{
  "d_model": 96,
  "n_kv_head": 1,
  "norm": "rmsnorm",
  "tie_embeddings": true,
  "parallel_block": false,
  "init": "uniform",
  "init_std_qkv": 0.0696,
  "lr": 0.00226,
  "beta1": 0.9,
  "beta2": 0.99,
  "weight_decay": 0.11,
  "seq_len": 512
}
Each number is 128 + 24 x the weight over its row's rms, rounded and kept within 0 to 255. Layers, rows and columns count from 0. Numbers have three digits each. The size before them is the row's rms in percent of the matrix's.

# up: layer 9 MLP up, 256x96, rms 0.108, rows 204-255, columns 48-95
# down: layer 9 MLP down (transposed), 256x96, rms 0.103, rows 204-255, columns 48-95
# gate: layer 9 MLP gate, 256x96, rms 0.117, rows 205-255, columns 48-95
up204 100:139151170130087119143066146155168144069101104159111118103147090133107076105109101099140125173129108123088130154143176117144149106165128113121137
down204 104:131154104113116142115158134145144182112124137113120141118136083109133158092178160135127098090143110136138127123141129172158080147113114160167127
gate205 102:094118133127112125134135132101097070147082142143143130154164149139160171130100095162138126146140127103120147153113141080150143104132130170158160
up205 099:144125110112123140152079145138118110143141123139105150111123113114188114091098072108175154105166114140120120150137169115114119114136115118072127
down205 103:179177167097165127155157146164165139114126129124127136172137128170132139125095122129117114162101139123136140072121124118129128159115121125121132
gate206 108:118124144152117098127166111122142126141105128071125117125159099157138155117127142085126116094152130155178124156133118121127140101135120135096151
up206 113:100114098158094145107114127171097123122149150186133157138123115142078134187158135142135159148126137107131127120154137144135111142120113141144118
down206 110:189084161138127119090082131121134132162121115086119127141121152132150103124096145103118093163156140154137143127104070119136145128118139111112147
gate207 096:159093110098149179167126126130113165165154144099133085101093110111150142115113101131128121141110132149104082096098093111123143158099121128147123
up207 101:138143116122166112126147142106153165181121072128130123134090115129143158127094081100157131162151149149095120084129140112186143122127148118099147
down207 100:119109120136111120140119150132109112108177131094105120149170151133119102155107145158092118104158140130121118141117147146160099117156127102160133
gate208 098:117147117128133130095118136128140168137096165122125068135125114146100112134104092082123126106156121141129141101153133110147096097163127128103120
up208 103:128144114091099114152128152159130101110082170161133112114134189111116155143127101123129153126143125108144151094123096155092125100136119112129084
down208 102:167112138124183087135115109124081115086110072099098169103182114127139128126120171124111149129107090134109114134116084089151123162142133121140127
gate209 094:116095201140156091097151136126101111107138145108130092134139091100110131100127142120106085137141153128090120091083170165138146166128119137147138
up209 098:136112113147112099121125088103116128124140101089096167127156105172120104141134149096129117142153129130130139136107114126223135132118113121133168
down209 096:148151133140174131106122145119145164112144084151130159123106152139160116134153134171127117118142149142107133137128130136160098132072134113127130
gate210 115:148168063140129122145154162113185099168171146139141139110143123138132127133163139119156097133143107100130134100147105150095116105143131139086081
up210 115:152149160155141131157073157106109133067094144100145174122095141132114137149103128130127155113126129160122107100115152133179102158126157116162133
down210 110:109065148105139141083134112153095094105140159148106067145172136133119136139130115139113146158137136134133117142128163098139139145137088134099151
gate211 099:123147134131131082086119180161114111086131159132116138154126072150088110160150118082119085144104149129178123148111127112145115136135130151136113
up211 098:168129154169141091135123126146170110138109114108102143110137102127103112076142161114121105120077140106122142104118106149109119124156132165139148
down211 096:138059107139113135122112109098125110120153114127158122151147172132110156111191090123132141110152157115127101131162125096151149119112139136141107
gate212 123:168108180152163072127147097094117158136119153160083096121107111084106160118108109115104092160136111114137154159100126162140145165123129105135106
up212 124:137146118112123125081112179132128152115174111146176129141115200133130152147124159088126115126127118117167122124168123128134145099111123131143097
down212 122:142094128085151140114129111108098157098146131121137057152091165124146105113157125119115113130169130124128151119137143151147086084131149132141108
gate213 104:108107107102186148118100137104101111110142118114136152104164095088168124136112091130110132149118135139099135163144201099139129123119135152162174
up213 105:127139117080147162138124106108102127141122171121110178097165103162125075123147107132108108124092150105126129113152150110113157096131108142112171
down213 105:123143137114141175119111124108143124139143163093123123151090150182125115173092125154128097065145135122139120119087118136107124101163141159175142
gate214 077:107117127143127147134137106112083110147153140137088139135131086087156132158119132173100058149117097135129191140161123134116141111143136145170140
up214 085:140145154098091095111151154133118144130104118133144106170117187121117138144105122075153140095095147164116155095153158137124119126128128090128133
down214 088:158087098107150126094104137159143155106134182136125097150133108099117164118153139124105187139134131092097099126129139125167129145094132150118109
gate215 098:121108115104116132114145093135141111143119075102162129122144142121119154147127088115159116153130141090105135130091159198137123135110112113121142
up215 098:152153114172117108071139177105128150153164151124124173142143119131113182140158108159126153102116116145075148129115114119165142128090105132129144
down215 097:135184125146135118161130123102120045150126162130123122130134109127113115131146108116116194133138145083089162106176117091144142153125121132145114
gate216 102:080095119090106110119133151114092114141154124141111123144171106148149130147184150091146145151156120111120144131154104119124138168099133166174143
up216 108:125116126072120154134160127153097120126164117151167145115147077129097127155157171136108146103143122110113117142150130134125139116103125135150169
down216 102:167179125055148147141153170126126125155115084136107137143082154138163142168117183123080105128130120122152175109104103108148112104102176142151134
gate217 103:130090137154117136134106131177146151112131117153143113138144112153111135129146113125160089176193140112127126126160142108099157141119154130149116
up217 103:146133126099108095132145136108155064094122114101104129127151167116151086157115136167101136100112099101118116121086129125098101112155128073117130
down217 100:111096130096152124129135092128112123129127085134158134173107074114138128104137166158110137135070135121128175112132119116085094137148146136065153
gate218 096:116095118101159085151123107161095119171169068095120133127124140136101145099146149139108122114142129120118134110128100120089128138108098133144132
up218 101:100103146143131151099146139141150121160143118136095153101118149116069141130115139069134159145098131152139131129138136121109155153128113132066142
down218 099:166090140118158111122124147165087101142145110156059139134101156165129187141115150123077140110119136129148146109110081131098098176138099136149156
gate219 091:139101148150111135140129159164145119142118185146126146127126096123104169124125120135138106124104121130166144128136142118138091170177109195102155
up219 099:131133194097154144141150131107100125129166125135141119117169111126126153123140119157099126136066102129141116127131116115119142134127087138138136
down219 096:111120125149116125104103119140161155149146141121149109109136130124112133157078155130108141133107086106110107088169125131147130117118173160110125
gate220 108:134142168114111106133112144126134132098103135127085113134149121093131164125125091152086131117107127161132105134094142138145105104120110107133161
up220 103:124105135117106130154101127115155153106118071133120076123102149147101154099123116111145138109174161138124150137143120172122112145147117120063143
down220 105:133150119124125168101122099125125125129111093122098127081116104140098130126143140158070106131101093139150129161086124130154143148093149123167156
gate221 105:137104116093140102119124120092126133155130103102123093177121121127165148102108098140098137123111187114159150143161128152147145134155052134138137
up221 100:104132107126129111171173155118171102123134160140154116120190158124126123114100151135134125123095144091138139138153138097151122111102107114152085
down221 106:158117167128115099146128119129175154093188127149138148130174097148123120100124109136130128112101170091138109108133133131154107122147142102137126
gate222 081:128159144138123133109102069129134128111140132156165144109142103150130114136155110164166126114132136133023134132119128103116172106122104133104142
up222 076:167132128136134132139169142142137111163118103150130113118110090141116182149114122101161107100062064120115129132158118112074095115079126147165126
down222 080:084097136127158124138088122150105141088161138104130121122110128122104151130099129150115148129134160142122114152111145159101125117124141130135134
gate223 093:105093124117125130122135153157141139123106103137141117137115146122157101144101060146101077140129146125133171163141136066083102178124147123144141
up223 096:146089139138150151151165122115101138161120131183094106127083128078111119139154131168142152112113161173137114124131104137137116156138106098106123
down223 098:132068155144157125162147103113115130155076119119106103138138117086135157109159128120105137117103127131130120160157136120137138168141136089088063
gate224 110:134142095078169111127126100132094105156120185150151154144129136106148170141107125171115108137140114149076116134117118115144105103103122180121131
up224 106:092115135102149126136133151155133096123128131119138158159116127085143140072122133094151146100109133169141102101099081140110159131140113101101141
down224 107:125134149115118114118135102155135151173108152125120117107137118111184145128110109135133090144135131161127092138100155161107161121116123135163108
gate225 084:124122126099124155114122120085126122151111137149135092137158099124141163150116106108117129141151071116123082123066137144111100130101119112121109
up225 083:106124110132118100184109139149102123114098124163133158123145109160168139133139119162159130162076109174100116156114162114107132138128151143155104
down225 085:163119125142127124152092136162176155132133114154152099124116148106111150109113098111115127127055118143159149124097126147115081123123111119173130
gate226 097:093115133109121092113145120150140116136174116141168112139135134156123118095140107120109160120144097106092144144093130119172150107173120113120147
up226 096:117117079165100123167106060137099108132087143131118082101159133129111131121086096149146122113180136136142153135144125139170100095108129079132126
down226 097:130106185125139149090133124164120118146154129081127104127137119128146122067164121126122150132074122157133154120126124133142121154115080126075168
gate227 110:125138122170164134096084146111141132118185125171143157113145125127144154094117099122095139158105103146107159134135147139123158099104097161116154
up227 106:135115129107119133088103120118113111139145148134139125144181144163128143161087113109145136097136137131122137086156122111157108086140107160135129
down227 109:102138122111092158101076107110116111116141172135141121150117136126117134145137093148139117129106107133098128078145114081108155156137123124119155
gate228 120:140123121119102142126134125154156140160108165134116093113131146122157163100124122111130171163111134117101168109111156142125130155108121117127109
up228 117:068133126132157127144107134130132102143156140083182129105126120106122156147105142121162123131112149110119154147109139157111082153059126112145113
down228 116:167137135137157120116117133134134112099108130149112139144113092139140124139129134151151085131140126187105151116160088103087184102163112192139142
gate229 084:136095117178128132106130107146165109148184139166111079128127146104135142138111156092104149145123104131120145151141121118114122143126091135143137
up229 085:101142146148115147159087128094139121136153107139107135110090133117163141107148107131171131098118120137078140136133191122153113138101154165113138
down229 085:126047115099174111147146093164117099103157109166128130119119148128128177145134146120114129132148133122106135149136142146133144137098150129145099
gate230 106:141116080105150104141112113140098158164137155126158126158144130107146180109114129148101152106105138144142114175138099159145118134116073104093144
up230 099:134142112112104087146106139114134139110147150091111150176181117127146098103134122135156146120108144122142117124125092095082146115117139115160156
down230 101:155161131149101095173098119126187133115108153117135105102120112127147111081117122160103093140088148162130110102096129111137152102059126127121107
gate231 083:149133133143127186102105136135116122134134161153147108133146166107134151136147139137099128161094136101113121123160101138133125192105120170123071
up231 084:100155143097183131134148102106112146125121140115099126101133176144163128110143139155068098103144095132100140138172144149087096116138095164113142
down231 086:161079147109132200118133136125097135117149102110139079151132150128147096101108112107148090139119142159132109119107132152116122146149149151099128
gate232 099:120098132156138152106119140129200123154131123103110141119102093114161124153095102144105131097122088103151127104176148116135132145118114136110098
up232 099:140192136133119105134130155147129104129180136162156153098133151135145112154111117174148119117116172109084125092119125079079135138128149176163101
down232 101:144140099145091113140149090135145131132150110136136107113112148140136179123137131096088118137112164134083128128105150110126163145104127096160164
gate233 100:139102132108169146094124102119049155099127094147137133135131153138152142190101101135159146134122115143120148146157158103124102131143141097127125
up233 105:158120139130089094122134127128121130115129155103127102078119086114140082153111151115146100118114129121075121113141123105139158091117092107097142
down233 100:084084120143123080106109164091134142139121137117137134095168160146117123109114124129142091116103107136113129136122084128116161106148067148115165
gate234 081:096116177061157148106151099117105120162168150140147119138115120079120137126166117137150157121139151109106153135151144153110141116101119121169133
up234 082:107147101140125121126127136144124142122107113102131100154150153099126131161125132124165134142091170177131138121134106087069093176164114107116139
down234 086:116161139129149106147160117168172143110107157153116098120146135143106115114114129111152142129171140149084118137159146083120149161143106144100120
gate235 110:168123172139112151110092116126106163122154106145095121138124104125142097125128075127134111119088138136104120121142147139076105166135162115160157
up235 106:153124138100087144167116168132105096148136137117134113146078148102147138106152155140097130102138157095144136085120111160172103133136152088167134
down235 106:126202155112125128155142132097160085120100118139157165095124115121131138110137143122110144143160108133151165153146183112147129135131073125119084
gate236 081:143137114117152143144122164120138131145110126152149147152111142116085145145145100143128161087134161104126137106127141094095126074136129144127156
up236 084:119137093130126138095117140193111128122134122104159139142111116109158113131126175113101135175084169143134153178108130118155161147126129088127123
down236 087:098098120173055083119174118121093113128092104081132109103127163121144126136126121091120149140121134113166138101137116120153116137147148172143083
gate237 076:138116090111149144153127133093125128088119087134154122159134163113077159100157107112109154114162157124130111126127117123120147114110159098164146
up237 077:127096134134136106112106124126118154156158114155122117133110148127160121146140135155092148145105107178152155161128179150147133120114132126126136
down237 079:171071139125127104139154109144145129114147114171087136118125151118160125119085146102126138167130161115120111129137099171134125081112153086152120
gate238 073:115109108136088155134131148108158143112126098132155143095132143116151151117154098144134147081125127135105137170120100155146186124137112167115107
up238 076:108126156158120151086131097136145115115171105131129113148126095143116096102124125145186177139107135123127143182092145117132111124138142126129121
down238 079:132085132103180091140115088155144158121135145135119140122152140083149142148135165136147117137125137163128123131124115107128150126174113209102103
gate239 103:154125150098132092098122128118111126086118095143159100129168141136130109131098133165089127118147119158118162113122146132151145067132127125107059
up239 096:115151120169142143109172165157117128132154174155158143085118117142164124158131116169132162143153117124122133104135114110137132147124148097120109
down239 097:145088182119101157122091149095141135127150104141128155147164093107083124131138112086129135126130119142126110173139109135120071173136116153139099
gate240 100:139095144134100157157122083144122093127161142149166152119155117143140170125157138155123144128075159135165126166132147147153165109137076080145095
up240 099:134136116090098147155119155147133127176117154135130087108142121155100163135083140116086145103117101134131094129105070132158133139090116167149101
down240 102:124188122146079122096116194172131137157112113106124104105128115133081120109132135110149160114128149099100122101118151105114131130145142110117111
gate241 093:099116116129149089140139128161101118150177103140154124137134150149135098131108156149102074129114134113145115125142116143157139110167143160145128
up241 093:142118166096128138111129126113146147105139179130093166146146120079127119162135138126114120111137137122129091114127164111117126111117138123124144
down241 095:116076105122120171120152166149068146148123157135125144150162122122112156144129157132100132142177131152145130138119139112124124116123089144112154
gate242 091:129167153097117092098135093134104114096165105100133151154139133150105121126113130138149109114057103123100118117163140155184140149112114122101137
up242 095:115111117113125143173138126112136123112063154160122149132122137142135151108077128125127128093100127140096098111089127141098108185154176139124160
down242 097:161091072128071170131139131146148109141131149136136158137125110135138123106131091141128094126157127134145101089118110161165117159100122145139136
gate243 098:157100122140166125130117151144144152150200104113125117161136146137103133122128123131112173114087160128140136164111132160075108113166119145135154
up243 104:110124154119151126136129082124118120103126136100122086126124129113137119130106088128163152136149133153105133123123163115109153152139093127171173
down243 105:139180122110118156121108086142103086090111144130104108120115135127134103154103157118133135109164122154100139136122150132116161150163106109154140
gate244 107:158146156111168141108132122147106130113108078154131131114128141103128136084166123111097178125177121094115131095089128159123136103132137072142148
up244 108:163131168151119143075124084125147109072112124102142141076075099104107116101133167157153116113108098165137129149148148131129180099148159125145140
down244 107:134087105112123092118132142160137151136111157095174078150131098156080101150141162147128120127074134109107146137087101165123168118063117096125079
gate245 113:129108120145210114111145150149153108129147149144106086170155112096153116120102150128112158118127155123143143147130101095124102151122102178108149
up245 117:164166124174099126122147142155092100104108112127154153120119167094126143143123133114099196107152120095117082116134091112130151117114142089140149
down245 114:136201117156097144133130141078109113153110093139107196134139136127135122151133133111150158125112105151127114108150148122167115147165173115139133
gate246 101:126116131098131123099144086103147150144091128099184099150112136114149114141083072152118114139073087156127131154129125166139142130128106113128116
up246 104:128157150086109160122111103140144122109130116135146098096139168144104191128148117135101124142174154145174138166104087112166093160100130134158119
down246 102:161131113126087140109096138116132166137189118131143165123143131106156111111100153109125144129115143158107130130150178147139127113176093103124116
gate247 099:113145111084124151104122145144132085091131169146110124119142108161133127124125147036126132160143136098096146153115151121140118112099105160122111
up247 098:070139159123120120123086116094126101142154096094185141125128109156122149111120146133143120104089105123110142135121150100175173165132125138115114
down247 094:107079092130147146122109145114098114126115112103158120150107081120141172125144157128125161138164150086156179150138093113160118129099117143131098
gate248 100:098152153145116105133099126112171136143161140182158131116114098131129167117148121118119132116129138126177126125117096136113158145142153160065126
up248 098:134150125105158103137119134124083138130143147118100072140106095122166102106146174100091081133136143108151091145142089140129132130137122133097183
down248 099:154125076144093131101136135118138115071115099144112132127108127115122134106116126129126155134164124105116142116119170096136094126132163123132106
gate249 098:107100131119081083133111123128153131071132133123143112135127083111090134126135126105136122124134126085106120173139122093118163139075116134156144
up249 097:109135110099093104123126127141143125158109108112131091188140168138171097181128127167171093129117103116103106123128130109098115166131124135136105
down249 095:122091140121091148144149121126094126134131131147119119123157130155134120100089140126115157128112118102114127117111119178084147157106168090070119
gate250 109:122115163132124147103137128135149141151129097092130141093128108161102074129100123162106102145083096090116115130141132138106117129072140172149164
up250 100:128096090158131108095113093162105115123111092131119112101122140122113134153109149139149087156163098156114144108162118173123128120144155130162148
down250 102:136155124137102138115123153099134145128131071109113129120130116173134088143097130152145039135116102144126149098127082118149117144101157135151138
gate251 104:134110151096150151077114129115100166131104139146155158154117123157122157138147115161102148114110197105108134168162149114134101169127102138131146
up251 103:128112187132110132090115115122158125119095069139173178099112103150118116139149139172152145120136165090112131166137101114119102131132156131169084
down251 101:139155162121106107132100143052132121115094126129138159079169136171158114135124147136128151119143148115120112134169129111179095148133129100171085
gate252 100:142076107163137131104211163143156107153147123152099108128168114168117127097128092136124124188106135097135132138168144116125142115168115126133083
up252 101:132100183156109140119121122169143091082116152109085116117096133151116118109134148141103145111149141097168134132110102092142126161118156093121140
down252 105:109150157130127115112109093093097114124108146105071100137121147099120095133117141121103145157132092157171120143136105094115111111107121130118136
gate253 110:147097108104154126091159151115166127136124155156121123115131126121139131130096112165149112156138161127135204145143131117146122125083133113129166
up253 108:089083146132143153115153144142128127122125151133127176133147136112150143133149114163146124111143125089091080102123154078110090141121098124109133
down253 108:119097139166156094102166147131148091149105136108124134148104132116120168125115119151182171133144112106135155125116119093102159125077115101162099
gate254 106:145095136113118104096176157137146101163158102099178112129140134133131174097148106156138127096123119110133137159106120173120100154129142118134168
up254 100:145130121156117116129153119160141128202188100132145145122096088094153118122109148176118115133130150164110106113156122127124121129160147067115133
down254 102:151183139145089157144118150118138158125124107124147123087093109088128117122119157124121149143119167114116090116132130113166121100116101111117087
gate255 102:127107118105179157113160099116147113137123140145116093100132128130177131115078103175154179154125133128124090106138153084122174177139150152135098
up255 101:086109178112100102107130078125134108092107058134124136107101117128140111135136132137141057092140100134117153158146107115148166113120119126127111
down255 102:129063138130105105114114126162143149148113120142142123082109132071111124126130147127076148121119151160164099133118081117113129115126156109089127